Weights of a small transformer language model.
Size: 11 layers, 3.5M parameters.
Architecture: RMSNorm before each block, rotary positions, biases, tied embeddings.
Training: a variant of Adam for these matrices, 233M tokens.
Each number is 500 + 40 x the weight over its row's rms, rounded and kept within 0 to 999. Layers, rows and columns count from 0. Numbers have three digits each. The size before them is the row's rms in percent of the matrix's.

# down: layer 3 MLP down (transposed), 448x128, rms 0.0758, rows 52-86, columns 0-127
# gate: layer 3 MLP gate, 448x128, rms 0.0824, rows 53-87, columns 0-127
# up: layer 3 MLP up, 448x128, rms 0.0807, rows 53-87, columns 0-127
down52 104:562501485434543526547477515476524490430496470429569487512471505530536530483451568535495486413502439563530522469497483463508497519519460537439549568537582501451458526498569400485493496514510411579514488510433462504534554482504472470463523485484493491551500502535523480483516552528450516538523550531507563590482508491521509538504552554542527461511586464475433478517577518540438493536531
gate53 092:533553533526474551471487513465480557511505490508537504546504481519514535453506528601503454460575482530556529614499510489449486508582484525520476444538503489407524546415496532506530522545450517550535543539571508475451580540481511514496446466526496477482527417594469481493474577431501541458512500456476484505503588497531443460548469538520472550423538477520505474479510507511512496442482
up53 094:540506518459487387460569518521424453447481525509559455521517566490529447480491532419440476487486430487480514514401489431504460423492497484473494494479558408519423563494506420490449497484504460486515428509547532528488485486498444590527491469536458412506509433507488532536511478452485460527545448482503464516517476446543489490475550515476486488562475498571476512487519494483508511541442
down53 094:499614539561468497568429454448490536509430468521539450475437484493564481488534472565579544497507559492496512553567519475503486513536533542485525401485507512469527511517524508459471560550484518507510612535507542471508576487496495525563509525481456489592482504542520481525479519509514487482476499527499482500579534514463526503497596540481478524453511441478526518431458551497456446420527
gate54 098:548491467540560417585457535498535518547458435459555427494556456541548533452504452489508507540496578567453538492470539546535496463482534541507493534527512516448571502521509513487474563531519469413510520516439433511491503499553524489448505451531547465486483518568469504445385518511476504530500483534547507521495509512466523526534473476464574533508571438526492532571540504519472455412525
up54 097:515504447557512456490483478542484525445481490474583507466472517425535401548463498506450502510442487498496505575483535505532550440603448514504518501513496477471485503463478510471471505535502532511494509421503496514599489462459472517469537555539531466542568445503469473523478535530552406470473547491461512483459505620517463459573501480480432447617533470459507475483532470544514484493508
down54 098:541493578457495549462465496521478541540506559450481517569542486486452473568446496484469533440497560482523484454505516478531520473467452509510479477452533536535479468467505505509519417497463478477554509520576551550471519415546461517563542425487493490542546488499492525484537461486490585454522501584514470536489401482464530469478471445509486487548458542458559451535482500487645538463520
gate55 100:493581512524473540470478457461564481559531449544493533450497517494486467484558527531509404441515491463512518481488469507509438483458524522560527471497487552520504502496541494407580515485526549455533505509453450546548439566499521420536542446576534410558459548560423492487432517498472483528489487438483457448560556544510478494507503466575492572528437522473471497491521513510450528489478
up55 110:447479513545509439475577493496525432451423526513474482435486508487471535579470444454544556395494493531531487490581434568526529457604475541443476486487565593501495533531511507504491545516521471487502501476482490424539564459525483452448529528485493536486487527531475532512536455511547499509470490510510529450493451501496487515517499515584545509587514451579445474496481456532487544450444
down55 112:525451486531539517479420507571471462485477535542456493506476431494517545541589474466493507431543456504469512437598532512468439539545537510520492512468457548555469496442499488465464468440502493444530518483492558445469551458534539552571520434525519538542465544489418511567461526519515541396488473502484460439476479519508421542489526515562491539490527550563485515587501528497510510473481
gate56 110:502465449495553452519452485446427492482514467413523539576499487501485467496520453538590500464467467486449474578529489587507525441470516546442531419494505550511457485491462478560528471557522539510460469563488473466461526434551485545514515503567490465500462450543441464422493461515390496542540559475485457519524474512441450503511487517519449477553562547524487540456490476522541492526454
up56 109:503505496538587498544509515550454451562523566491486486511506561441525520490490460553443524474454516514573524537534525569494466597497507501512468558508514551529550599565511514444498542489550479521526482493460429478501547497568484545541423477441460443510478494529541516541472534467538617477555478461507499417531538484538480455500457502478555494508533486544503506525513453555546514537568
down56 107:484548565522542481465604498459487479497585429426538483505469535553522464540454499499497464530567505547452408458521542534497515435534554427434490493505463495500503551508503487514552494491472474510487542557491549491495535546489539499412517449546412539451512535504495538458551487506536431512525472475535427421453535503472516514536513474515502518403453504519530453522484576483521535454484
gate57 093:458511493507472521512517509473480411484535501485530586581515449486459491460435533497529511548578433526517536473539520507485500565444567500514530495523491463509457520553531425522511536503531490527420508575426529422508414475496512508505606570492507446451505564493463497435469452503505473471432578527474483477483527557467522557555535521525492509494534496540489441499464548546536536450470
up57 095:517506448549503417532473493517449461457498457487550496594515552547481494493481445473493504504490487441588495493511522509456521467516523450555506439477459517513455447437514469457497545498493477452466519557527516502541555470453524486468543444490549492555434553474467515630496489475443516552515441528486479467488505484514457402466463560531564421459531496539491558425503460512544494451458
down57 096:556466452477500448450455477547536507452501526506440478592493406464452501564478535483434471566463473510482522464523492423555514494453471529541473485508521465480485474506533597455523503551516488531457548460498476554524549478472575532506533425552534522464467496476492529499562510550473503536548550512459523393486537487563422454473472487473547520577457508490573449484506505449475476497475
gate58 099:520517512515463544544536469514465467491494531463445559492436469494541484484476489513508516417507507467516523494485500535441402435466477531438501497489479570523448478453513449567540469494449512510512487446464479457530422499547458464486417481532490582541520522516469593500541503484526482514407551519506550554502495495514569555503449426458447447481446494460482479547550379526474494537493
up58 094:528550505471405495460471461466513493478438511474461543533558432515525444532467490547493441532517469433527547531464416488476486517517419560568509525477519525533533533461483590480537465575506553574513510500451568483491507542556526466530498491549521494506440513475497517525483533473463479478527602417523475517469493567485528490543502480567460472507536547530594532474543539494515577465504
down58 099:560457499548531512539514474534524488478525553491497505476432493437472526429512540500464500482471564483573506381533474484497571514518477395447550491479503553491513493479400484520504500474469485531491466483520500454410503516502500550490495521494515509459481499453477515444513521515608414483495503503463580456503453431392497557454503490494520538509581484504503498488481449512458520591469
gate59 104:563409467517573447478472487483626515437509547462485526492546473505514452512521511487505501511527494514458479546433437501539507532539485531473480454522512461468495451452512543469540542542539447546506430480512495403479520510559518476540507539551546466471548485452498470511491480550414555478570501500568419537485477511476451538543576507462453488564514456571497501577535506473527524513522
up59 099:524479473574504464529530524457483506495452549487488496545520480461444495452485533522422579450485482530503542491498556475515593438519523413550489414507466520512499501505505558516501467531477457519522468448545551505515446527496516458444440515533480463560463475568500601513488536453460451552510511526582516482443614453497485498544507438495502479422506441508485448531470410507497523495494
down59 102:463509559476562507512525469471561515579551541435460511509457508563552451544474450463481517526451478530544442436486491565477491464487510496519527517532428468512495529517383494564505529490557470496517505518499492523456472555441531484530432500502443543516571490540546517547589557513512558452451496527504520524479488537470548531503499456479534519513403426436457467467457556455509508573484
gate60 099:499491534450458491544505549504461396526523459516477511467519465461478441444453439471502512589439506507534560554505466514494550573513513511478550485472461484430512563539542566514497484561506537500500508432528551536467460507542519489610477473437498428531611480476504526484534518517542522496482520467474497453575537484505529547497522532481481534547508510509548476559467514385546460544503
up60 100:483506491422420498483459477445497512437486482535420469477441509494457460467527492541603485476552447458532538537498543519474524519477411471471422450462512536458470547549507464539474465587479561493484513520534600516501470527544561503503539538462568455477518566534505510488425462512498482559521492431504485564475502461496463493479508558480463459529574544446445487492462464480474545467494
down60 101:534584514465479460443535471602546509515578561507431496446581525435492507460525507500566488505517537384450489581539496453506483459448500499520469512517516473540504486460496559484547477454469583499556488479454589427557497455496551430477515495479437503497525521540494496524509516515502462489448497495488489490512531499487533521477505555532425503510551511536382497513517539542512511519449
gate61 102:456539401518520479426574516477551548519445479437487540469512446554467515454504520532454457577467438455467528534467437514465502459482516527510482506464501485540469491558498446503509478497474483538480527464524470453587434506557481533507500600515502458545471479400491554504436505425542485558506510438483528481492558537444490541465563471480517491503562539538530449555514461496525502570517
up61 107:506536515508600509548527489508484497502503579475471442571512478472417570515520448518567522491441422540460482503515500520503526533487515477523488537555520496493458519460519472551503493564546510497556526599510515415514500465530421487549583556565546447507512496532442516504515457527425404455492511478464530517452487495487450511505508523493495490535452440404509488467497519536464464586533
down61 108:426503501514521461536439579565556523476486511504540454511477554460571473565468476449534442444561494473515498464478554496537504501463523492445535463524449443548569454524521541472488486522515515483442449506473486552428523448519516475500530486541475472591532458492572426491545536528564500517479438550491469580515539505480505536579540553500461566512429574521568492462513528479528495501509
gate62 102:467504483522465452485437538481445562543507552501547468512462451509458448458493542554588460419570437433521507555516440479588509519459463546515491481565557488499536485461516473558503543464563473530494535529497480496446530494496561523479567429482483505494553515420529548426575436450513515543538448472510441516460555540527480513509503471506570494555464558510498526530487516512518450497514
up62 099:474483439591486441527504513557532419407456439477508487539506488542526454483490546489511483479488474471545524532492477508483486515533508492487501482515522533494503520525380489470516538499584465471475410566478570523463542524400459585396453538526500465523461481513485528512490511537465498446493532477448534527481564552574530455508436467547452463474505519563545515526492498542500553525482
down62 102:464461513449561510549517430464453461467478545496468491516550441483495514545557433496456520518529520522491491451519542553493507542515566521518476430563449495485487555524416471474455451424444567495529519465527434505525519473527499554535432496436517545507521424460522440450509524505530504558451540593556450484505460476484531427474503562526493482484471484549428510471548555414494505484495
gate63 108:517451514483466437454521447546497539532505539505535502524457594578509558454527452571530479452538465572478513569480488511582547489524477466476527493486507502532513471582474487542524534444589418523504502464479586556448561544579526453491476480527477446482558458472486473505457441518458461514542542513473454561480522573553523477535554516520485455474509477514542470519459473502527538470451
up63 102:501475552531518505497423489478463427450502539429511546548440455416530514501480506482512529527546543525523528543466513555463519498473444441462556499555507483458482488442501463500536500486534466512496504533486526578463571534458498398485526430465598523596526470499475487512487450482462481557511533498528531543490530513484484540578520436474479518504435530533410492487512430574458522566523
down63 098:459491466488544513468482494518464537510454506494465471524507443566433528460477505587526521533554523524468517484575521517438559465497542471457424434507448443498520489463421447509539606536471483461535450485504527494413471470523442604471507519516500449423525503527527498529548457539585532452438491487478427470468499508456552485545495460473474525491559448515534492515488448484458490499554
gate64 092:573481457568479487434451473578476493481462412531538495460435480460471462514444525526524572470645494486560518556507477540504450519479504502451471474528513480478515518502500469545516523502522436509539477470514517514496497517487543472511478470435494526492516557480483466454517448484540509526510457458443465554440487497453540571546564530611528490544481530509488503511504525523372447500461
up64 087:560443533428547507536541453496531474493486572548512538560508422455564473550474528521586515500490487555468508567498531502479516493475515526608464424514476538454551544450474466555472481547503489466525505511426580459464448537527529542470493447515437472524519481521531456502476516487592409534460550555504537445524496484444508493500510488444496525505536498492557542493518425452542544501514
down64 088:566518502465551467519561533509439505541425523463504519545516461556514532559432523526591504516471519558482421499469493473450509484514548487454571484413533526482507560457543513481459370560490514475446494485405507558511472563465507544539505542464480505501450511496457512582496484540586438491524497489468504506470536501469486466498570491469534465481446494536527537457454495540516532452518
gate65 103:498470462533515417490477480490568528499492484501469497459481441499541530513458454503569525613517473457481520542554425506518501465475499544451524504583555467454463520536503447497456526479454489490439456489480505551497481521562530491525484503507449608507452479421503542547512469533535591471484534598468533491518613507518494412497554552518494494528465510469484541525559493529448461502477
up65 097:561501496578513502445420440556425498509512457476562438519540577491539573445432508443474491509522466501548510537475468477542574522538512478479461460498532492455527478528462466499471505414447487458497459470465585498485544492497548440444519563496501460540515527510537513485503480495425526530522498450431500467488420569431500550468462504507536503498466447503512485474535480453499481387469
down65 100:531512497486497490527498412483556512548474542466491571464545465513460432584493489517518549483489461537553478493499524589506567476520493451452475426505346534509536436457512483440514600580487558546468514512518457471545480474556501545487508549458503467510484486485486530528534527470456487513521575511525495510529535430524510515524489524462554477514468547464529490490526486599497540473561
gate66 101:506518552504494439528577561525492544505428610446567503529533495490550492444462521540558505478484555566460517463450476498489558500397459454450467491524527453435460466473499556595515529569449580518474479578538512487514481501504535533499508468545452529503460525501489500474461485480502476501457531485485476478518469432438492424459458501499465503503524580461558534484534448456525482448483
up66 099:441522492483441444519479521502563555520520530501501476446481499509479532558469523503477459497516455485538581514478427455554485504573499460505430534555487488484484551551537466375475468515535541551455529444546464512567644480407499594526519523492505572514559470575568505504517475495471495514483503525511503478462513472542497531517517461478519516446455466514534494438523482481481490461538
down66 098:537489477520461533534464470501524501491497485462564484504495438548475496542542513472450472524524464552506574509513594436377475576496453461464516427494546468537392451449529493545518516467486433522492420455507461495455430534539520441467553505478496398454549540442498481548460526479483516493545537445568471519480507475497497511463522541511467515490546517517536531533534544556546500536488
gate67 111:502490460517501456494530555466516527559522477557496490515469505500527446448526566554499443496499505523524511531545488519475507533580443533502522470519463410488468441455454517470606476504488596408514476469483442458478543513463467481463467481483458447575505506493463461417462550554475476455508497403498521481527432454572496543570556565533449467520501513558484482495500531519439537461485
up67 105:489491436517501429493560454471500492586424549548477509512515521481530410464542524575504462422531417535457547533510459584457481493531520528502500508556491480582518500518499563474533484494502546490469509521441448473451521453492568508454520506482488424531537426425517532552478479463452482526479438494487506448488494516481480481537521506502579565377472433501521510515514504515483504545468
down67 094:554497547532467516499495507511519515469507507330527533502521517414497523529501494505563482475533532467477462460482519462529505490516503501509481515520747502473512529506525513498494653466493459537444502488522543514514508492506464504517523506525510537448484480502469509525507512518465454475493543569520532488477494506468538550472494528482514518506562484486546534493525451504515516498483
gate68 101:535595400494536559453549456460525478500454503472557529509533488484508492521515399463530486537448460469561503547468437576449483517479538461488533532527536496431415530490479469526553559489568532406503433473534520438445502500532472514490513548481459537534538531450485452524493453475548473568513519436493502427492504558551486541530537488528485529493487495572513533484460432516525512528517
up68 107:499502513476516486532523500523538514437454481517423470564417579558498449450495539510540515491535558490548521436455483477510513583530463493503480538511511525416469493463533530498499527475448566431503398523504545522492482562453573524568520474527474489502542475501526544459398526476472585445526503451492583511513536458553481464499502496503446469527444532456515490466560574509529546506465
down68 105:504461462496478508508425525470500480561469543520448493462499388482491487575540505557458525523515535552510489566548605501486558482485583589485507596463538554544539501491531481489502540454518567492445453487447444484527484456486469570556525508506530480493533461482451482537437517485464494473568554491435509525457538472559560499451489549581526496540493558503455492495544464507491480491494
gate69 099:564430470494504580476538503556454502499489494467526514545551503421523493448482533459483503537454518513438474529518503519579464527494492475521504488541546452494513557546529489513563537481594503491499546532531510512583545442473518518481446499481518482511576507438510517544508575556498585480514451451519499384568530534524545480475551532508456517510576445548479523519481526568532437427512
up69 101:475448524493521481497520483525464552587520550503485510540475513535430485484529532511554504513527560553469480494459533522426506461516434510454501455546461487511538461563495480496541477475444591513469539443505459500549556581371501466457474475548507587510548465441489533540499445525475540476483455492563525534549492486534460555495476519481525559544528558495572536443542551470566532521485
down69 097:590550548501534495523485494479503458504507483495501490458450477504542544522507477444539534479499520543561497479396548577468452429482472475491540470468383521488569496546501547474529460504481442511520533521446549523437515547557481503480492470596432486437464536503509436501536494501488441395514498525541471549539529507517551489563487429483480514503503504464441523545478488516540447549424
gate70 096:546505483521520546538483524456558525558505480491529445481522448423560545525533474560476501453576541461461476563458469442491448546512549520474456468497531547548412436445501410586490500405562460461489510488545508537449571495523473538495501470533506466441545490467478469527495470470419533516485489476485486482469483478462490458549503412509502540520527472462453473555506496560498541550558
up70 093:527439522488501440494544466459504467498466572486616462541515517410480476500537523462448485491542511538475433500577428496490568496523465584547491468496454464478555464474501536584506461519448560569476485455464526459506498525470496496559512506522419454469519573493490552568476481461472486493482472536557499529474534564541506557498484506447494541518449554555486454493579522433519483505482
down70 098:433549492522518413506548476504493550476491471441480509533474467510543494488459506508561503535523451487476535457532574505483468418516550474535504520603518503436565420544537519509506459514484507512440504481555537495467552483531523505489467502489442463563500519568503548483516479544511492432567545499387467579474461558555566542482506455548423473551511550519494560493509520462526472470561
gate71 113:464433524538552556516526530499589506531497557519516550461443508427500474552516473481507527495490516502508573504419486435510470482468534477543533513514615479492494556473497537458432500558497540572479544508567508449495496529417476463537527508435427517565571462421505410504510586490495499493568460518590480451513478500497522529554489454464482477542487485505470463474526495478502515472478
up71 103:570561533458536521552501499432439522469514542454487448502501461453525490474458434598490503442519458453461488520542443522514472555529459516441489469563514433556494428494553536494460525454498513400449454549514503543508511500518485503520561533511555512525474561548472493518499478480484523468449497435528447421493489503538563509480501527456549502521537534494427479510519462518532489589608
down71 104:502493470452452559478452485509483491449478515564511495506510449451556472491483510479482530517442489483474548578420487482472492562473459538492516537546606495528506547460557498511530324489514553507517489506450587472529523438460463538488504496468510463476463531476473490466530436534546490471540493564479474407499518492499442429433477544519447463511503569498475536517546491491471480515457
gate72 097:469447531455492490495489581567472491534603500480445522524486455525504469470504519460458503493533488431509505464545525453557441495460466519484376512499503550541504541520446444469484452540557496534434562484483606525418462597524485536497454560526631476451466498468518469502482513508489472466469474511506543513555495471458477496490500457528479430481493518537481520519467541470509478460458
up72 104:569511515450483498429533482552462528476475488490460556484515494524538418482496552476542516563483552497474518534541534525533461563425502585480451500548579536507453493530476509513512500562434504551480556478437550521563496522550493539490442513394429553445513504464452548454504461517451494441476505496465511471447560500464447474530536503542578569517443453468472443524474494480473489506463
down72 104:551495508591457569464496521554452445529532526463539558440430464506496551488502518545446528466513518532420506576501534485458482545568468404527470470518564496472497527537539491496494428491481490555460446468515563555466533519517552518583501522529568470470503455580534461515545531539517508452502510557542472521523550547507486492541501443505457561574543520504431523513546487517529548520512
gate73 090:521468538478451503504608514502561517565535487456550562489431545533508492529492527567465468452478539460521433493470574452442490518523464482576496456478448502488535503509466545521492510429520480522529461490501471587590488507524454454529424523460447519476486424490452487433531537443563478445543502474525448504488468574454503472541451551495454504493479495459473424464497475538514484483431
up73 088:516502468497489540526475473484517550458565496500475444478420467466501522535415500468493547448532542525540531443485475483491525475498497426504475397515519458519502482411509474542448514474486493495550417509509411471535469492549461569459457522514483597495488489418548486501584518466517470494496502459575518483529491504450501501458496540518549459506566519429523528525468440608444519497561
down73 088:596512510519535513505497429512482536547410477521548507449475602534504522487493506522489471541544471445522528504466531561522475478521519471512535478470426528521505501463536498548568634538479516499436452580549540520473531533442579462507551521534517579435539490471539477506476463540523519487485477530502486523522489444576471413519540467526493468492497514510532536460553536536506421447505
gate74 099:479523535551469486464452431549435517434526500485498508609443446429526541502514541543469579508503538544467555538480435583527534442575520522399514463475538474463506458471537490562504471437511502486478530487465523475478557518514492470518479501507420472550390533497495540455538558514496542440500469501536506472534455463511535532481504452496517520514478463530433564507573549491504477503497
up74 096:498598479467473530432539500507572536492487494476529457480566439481459479531520431510519471536475510467492494469479511528410545471490473481515469516502455475547513530470507574495584507531602528420512476515570450463506456490443477550521423453523409426565508496504450539475534551461518414529522459536522527462526470538543483464482434543533529517491492526479483509549559442553499525504463
down74 096:518474552519547529510555483540488475497470495483476534466468535568565568526517531568438494449582501485513492464519499485446468487525541481510522605459543575488456549478527486547435496488448465535475489531501508515435511528515443484537501513480544571451518586492526506503474511494481448523507530552409437498477482443479569518516572541542497517413512469488431466529481530610520471465556
gate75 092:592536524555515531521562546372520451482513480540443550477535521519567486500476540500505454508453454515480591503465419528467521526483464413587550488510491466446502541487549483461478563461466529467489491457526480450468546456488542475450493497482529514485485443453486441457381581502459516484420473486455527469489506507482510450543545528499565505517506484481461537496527522501480520504535
up75 089:498553527449501576496496436560521484432500486466527574458557506505534476525502468476455523533509536508444483498513471431478565545527498409549496457552530458506510514518482524537493453407492502453487490499522452491557485532407577487457482457482536485507487472503530422625528517548514524500470479497504499537406520441528477449460538499570569475511505477535483528526585550480470542500550
down75 093:526535479564505502534540489579508551445548568545499482489490536531477539504535482455495526562547527474490574427450524543496465522519478441476458496445486517453436472561545527522582557470511468553518530551536520501415488534472569542496504514460517445609501517545514504446477526487544471543498472464506553533430486442441467463520448447472481577496430531474524491543422485499550500502517
gate76 091:532507445484489477523522464522450455540510570493559507526517516401531487535499549476469484542408456456512498530503550462481532491516563505461587516533483502523496597468477498445486446484529538413567455456481558552513504528495511414463496525504520491598474494577465437457560550477544480557437526496518436557442504562530456483509543522482519525465519513481453473503491521503581476516479
up76 096:504459541527444462502412499516461479530434446524574531445509500488531494529595547514508418580468512535490543496479527474492469507542475515489517511492541561496441520452456462503466520528430536490456485464543546534451551481452542532526524473463626444519507518500454448516524496601498428457506431535530586432509469531487513504457498501478515505458561478449499479455467499474491491486428
down76 099:544478527459504481435523532508537459497509608499500491548487506482492568442536492510529466472509501504518402555489514468553521486544459434488484554490409498522495457528580467480429480517441519439541474606486489506583534564467471547506528519447477472530436486574504478528497517471510441588477525507491527432489511532500491464482458481492476533479478470499527472559468555579447440507572
gate77 095:570559580530490484603488526461475485486511486530528469482504464530531528556546533464478543446531510458533549491416514485490541512550442469491539499472502512435494488469432474476444488480526468427440490531521475531491448498588546420477458428489414387530495501549490505443503471522505491454493502491524464469471472444465465447489547488545434528557479482459499535462580498551453542503497
up77 099:462512546447506520530462402446517415522531514504581541460466465516546553502430509542516425494502411453600456512452561477430522486472479483470472488550486507435516466507509460498490546424572435484433453468499562516466540478525508455492521515487532464497502537515471498495482554431492483432490490538492414493481518508440525497520505508459531547430505438503527478569520549539477545521488
down77 098:583518544507460547569436542426532503442498495522465488463524487473507497474478493528494532553443476476522474478485494447492474493512464565449449480452364510466473504504637546487469553521520532449466485434496444529463496526529533564549558476473477473457490510484503484487538544522541511450485459493490506508556586448506477536520497514426491536512457461434512522535465566525428562516529
gate78 099:589567593473498466533497435472555487512526534493519453505533480436516567501498511488462523487419552414552450522534531532438456542548519583501499469484497474412484555551531539493454502491506477436507556541529548479518547481442540510495504477465504503516482516464481470496496417490500565416437494480550477483531535504546481449472519493539501583465543483497483492590560463524464445464507
up78 097:486509508517466502435455537529527514425496462505490465514458549464585596492497540545474458533512438484504479457535509548483435444477482485549521407522485497475528469553409481509480503428537453502531480480548431490493518536489507560479484507437494549550531492522487494536525442534568554528480456437484512514497529489497594584532502505439517581540526493449441521540506431523571431484498
down78 095:473576451438513519469404496479475528480436443495525496597480573474514464453520541506438516562505422438436471471556533500453518502525470532539466480521504423471477444472460482437523492483495462522488577569514546570477509563522531455473557477512544556545491505430525494510494475488492493533499522525577540481508497444506452547512517477527491518520476551501506399524558459498523557455445
gate79 099:529437493481476529467482541531512506470549491499525559480484503512441524485565486473535554557564544460503507504509478480540469460485403534489501523532455497523568481466466426521539551545507557432492453500483493462461528493509507474571448511545531437464477454473428543488537511443499456542546471402546499429542497487456562587490484504464485485567552492539536436469575440459499417496463
up79 102:544558556566489486517560429541490567419523492514466390463456436424541453510462467579510493533496449523530465501509458548485472492512487453542484527562522433534495487505491518475506515491437431536454529499475465512579559473524513554505509553488517511548480514523587541531492554448501582467433467474453471493527473511516426490513508509543499480543483597479494542500459504552446499515533
down79 100:527484527501501457509403540477507472586483514491477491490483484547524507499579504450492573388522500519511586594506526448469504477479492491479448530462427480499563555424525490535487576463450524498465546522527505486432525550518454478499518503480554501485469504535508512541523486489474463502549495522505613483569512495548574439503491485602567460445516495555478531498528460493510544539541
gate80 103:492490509534492486581475492517514515459542487378520552541535507465513513572487480461506509458545570449453423483547536403526420518456443500457561519501494502526503489516488437502492476553577580492512472472509527476471450532545582510530450511402514536456510489453498508499495489549515527530504434472498413552529564518490592529516540540514474520541524470529485545503481516480440513468445
up80 102:436450519582488443524464387508510466484523424524513494513435523473532517515507500456484515461559485476478514453483441499476476452533507550453549565537558503453541388487478461513476482446560515584568519511525474475523564504502538479512464517515452512496490455549528484501503476487437540536478502482553519541443432461537558513468564474469584512460455469524527428533526525546473488419486
down80 095:520479540499579494510526581548499490464522462404506446489485480614455505474464508491477456501614461500499482510519453524487505497529510532552501507493390500504591483495489494512481655464467529459453473532527433518480487453450468479424483527525518498502503503497507497483523553459486561458489437437489517532576498514502519526542457490498558452519521530518503483483479453445535498548567
gate81 103:505466460500487428503475493462481538530431596502424566503516561528561513496401471512490480515499392544468512529488499477473460500454556528505486467483553484527448514517533449550532510512549489475563496457495512525485513564524478540587577480438427496496469554486576527520496487629437530502479532478514474523495465528567526524502506463468503500544474506531551545554501515444464534515442
up81 101:480469530525500516477418469475471500463511515506467499507476513507603486536519556496529520475506479412574507517529455452517489448487512537544457542480522455426533517462517474434472446530542511488424441419487544503487517509476562563493488506440531492533449380406524520533582510486476565525458587533460512458472477524468488419546525489541488502487506571500445496484517520561498503566482
down81 104:450454405489546490541547500509454525456432545586477502493508516534499517576476524479477549506527501488452515492492477497493450471478575563470574463464477397515496551491473477458483478532521537526442580483563459522514437532488493581512499465441608475485515518495505503477464457568497557461418500446531547533505518553484474470563572500517455484466528483536503573465453518451489488496521
gate82 100:480482507491531392486502495516439473552466485401478465527541503446492510527522499538498526530461537437506531480448527488491528506452509481487533433517446450547452538557533485525541452484554419454472609489523503513494591496501515480398437503551490491561538568581506495514497484510477489524476499442459573486493594477528526547477525516473448460517468526507566580532492502510545473462492
up82 100:469515523526489435459497468522476545460562477516529589463583526526511510429563518429472518545501452469509480533516520479461480518536470581518493550557505433505539452509529508613657525461500456481505486528450516561511500517477547500537426491462502504480496428499515517519529455532568449468533491505514511450500510431503475526405460506534538549495510446510570538525471495522489485519510
down82 103:477525547539463541539508562476458479553522505484461513494541488510459521495536488566510473482550523538476558498464519561503473452539508431509492476491552600416488494488472474483496457464451574480504473530566448423458461509473525460503462549490463441516437513518427469567521508496461491452454518505433504494583567514413517510505539449499495492453464409465442565517524538427506442447519
gate83 096:513539452499551468527446533482442494579428513469488565517538497491544532468517513539560523470460486502462471419508486506503495506531513489525482514488510470548460434559560440443498570537490465470503495623423478514509551481537534533507532551477459498459502540442470616498545470536546487585556538536537501442492488498518484455531462478453471515528529562505447476522493457420555438517518
up83 101:435502516593484465544495510545514502491425497444502444505453508456498436531545498469527484508463480513447531455555505478432516541603472540499519589597486484412504459512506551510524508536545489509548529449596492544514459526464470537536544557511550525492508525541510573572517434544491542522430534581547553550450469512477535461471443500513501481481538489474450520515541507504504497473518
down83 103:553477554510461552505435431463494551416532466486477497396526566577526531482532586488458527545503529513521508494486503483493518470508553501484542448500608525604499531530527530487517462457508577540508487475524519480488414435496470555504519515437502533400506550506514510432486509503446421444552521408509549510517509488509444532493501499503514475555483462475535553505481503536516510499478
gate84 096:502481462417539545553397463470442453500489516501537483543470465550476476475485497581416479484476490527532468439483506529509546521430516513491512565505455491545447576481504490451483481531478513520538541564460529488530549424588514480501463557453481453580465476526495483466527567495466527551501469495589553547481496463430491549494494515486492521465419546568511481577527504541531511539475
up84 099:502469488463455508460459583487445433508489446461437502514444470494464540513528543488546470519515511469436594530483480518501481472479434515479605491575587480484507513548450466567460467484502527483454482410449526557465532513542514435535461525527423450491449488506494490559479464571476455568438503492486522489500490492488446480498501458466582579465525500519494494512524504541545420535533
down84 101:495492516512470468458465555505522500590554608506490512577493559489482540549525461480527472493524574543508482534533514447505465509512414447453480397542356599492512560464577492467538460487513436505505527479494552507456508498484469510522421520493522459561490492451465460516454439523470477536476529489494464518474515513503485533457520553501555572495503459488536483544472543529534516478492
gate85 106:574407469419519511461533463528526504554499517574560534499479509498561473532522411579494516510506457423477513551441477466532513448530507499515500501460487507520535516471479462515484496425576447510531454536469398514519464446562465475482483520453482486484528532444466446446518513446415493435532481529558431424526460523474505532562551518567519472464513476510545466534521499514509546494532
up85 103:463459457423506442514498506431525406488529470531495507536419527581565499518485510506399530515483497423488541508481452574512513498482491492442480409524541505549447499561478484467523501485424543478482528512515539436523481436462519466437517501475486489452451470435479485540469501485400493555517524498526534401486443473551508446543517482500454529458555483478508522460520519426487499496458
down85 100:465498548472448558472499486484494459459521496377483470537448465406518525540562506508518474468444466508506519477484515484485509493512506517454440443445667527452465524612487476558465579564527498528491485468489527473487527498500500470458426496568497494488483509462488480486555552532499527476547508503515538423462512585476453508485512499542434481445506507538532525450551479511526496515481
gate86 101:485514524519516496509450473418438500496485505543496445452490477481482414489461521462495417559507453494506555507493495426524386495469541543481513441507500523556491507538522528483484525477499515522571512527557471409522521441531439470575487528460535482504475495508423414461578558523509532503469495461471411477511514449499439527529505569527428537491501543503466574421452494445503490497483
up86 106:513503458467449535572576516500457590496510499440523503573464515483428481496543462533470377587509494430502557488461468491545462501461491466568545502428461533541484479452477468471519513515506544520530478481468473493515486498519532424517482442529512421525499532532469476558465479492504481562522578479471583533486559514502491568478459444490479525512445519544511472484525505404507419480508
down86 103:529467457533396500508535471612489517469538541404488528509542536507474542540485454489476497519478496488496482507415401495437464521572507468481519519511488493432499547456415445515510485499527463471586415526543497544492507587504472499520544478518529544509517564566509525508479428482520505496520490521493587571479442526519544522463517443508507503419486483464462519521508492577477468474533
gate87 103:452576475495491488465414497546456466497507516517511490520497557503462498482558470472438447513504429478507465482511508443551439524592506517429475519428555562421469489504471456505510453410459432544544449485546460514448477441527511550523528454464571474534484544530507465468441431553544516490584480463495510512497523553480484544484540464527486562464474467527503536424428497478463477507483
up87 106:457491441557551445550532499506446591485529423462483552521563560509541503476559496593448463511461518461542467508460547460447526467495483575440460435522525570552521498540483441507498491495502476491532489482436525515541427440510549486494498503457493419576551489509428437515476463555489511567478509530480505443533533566507441494526529489477505466548498517494502462482482526519552532575529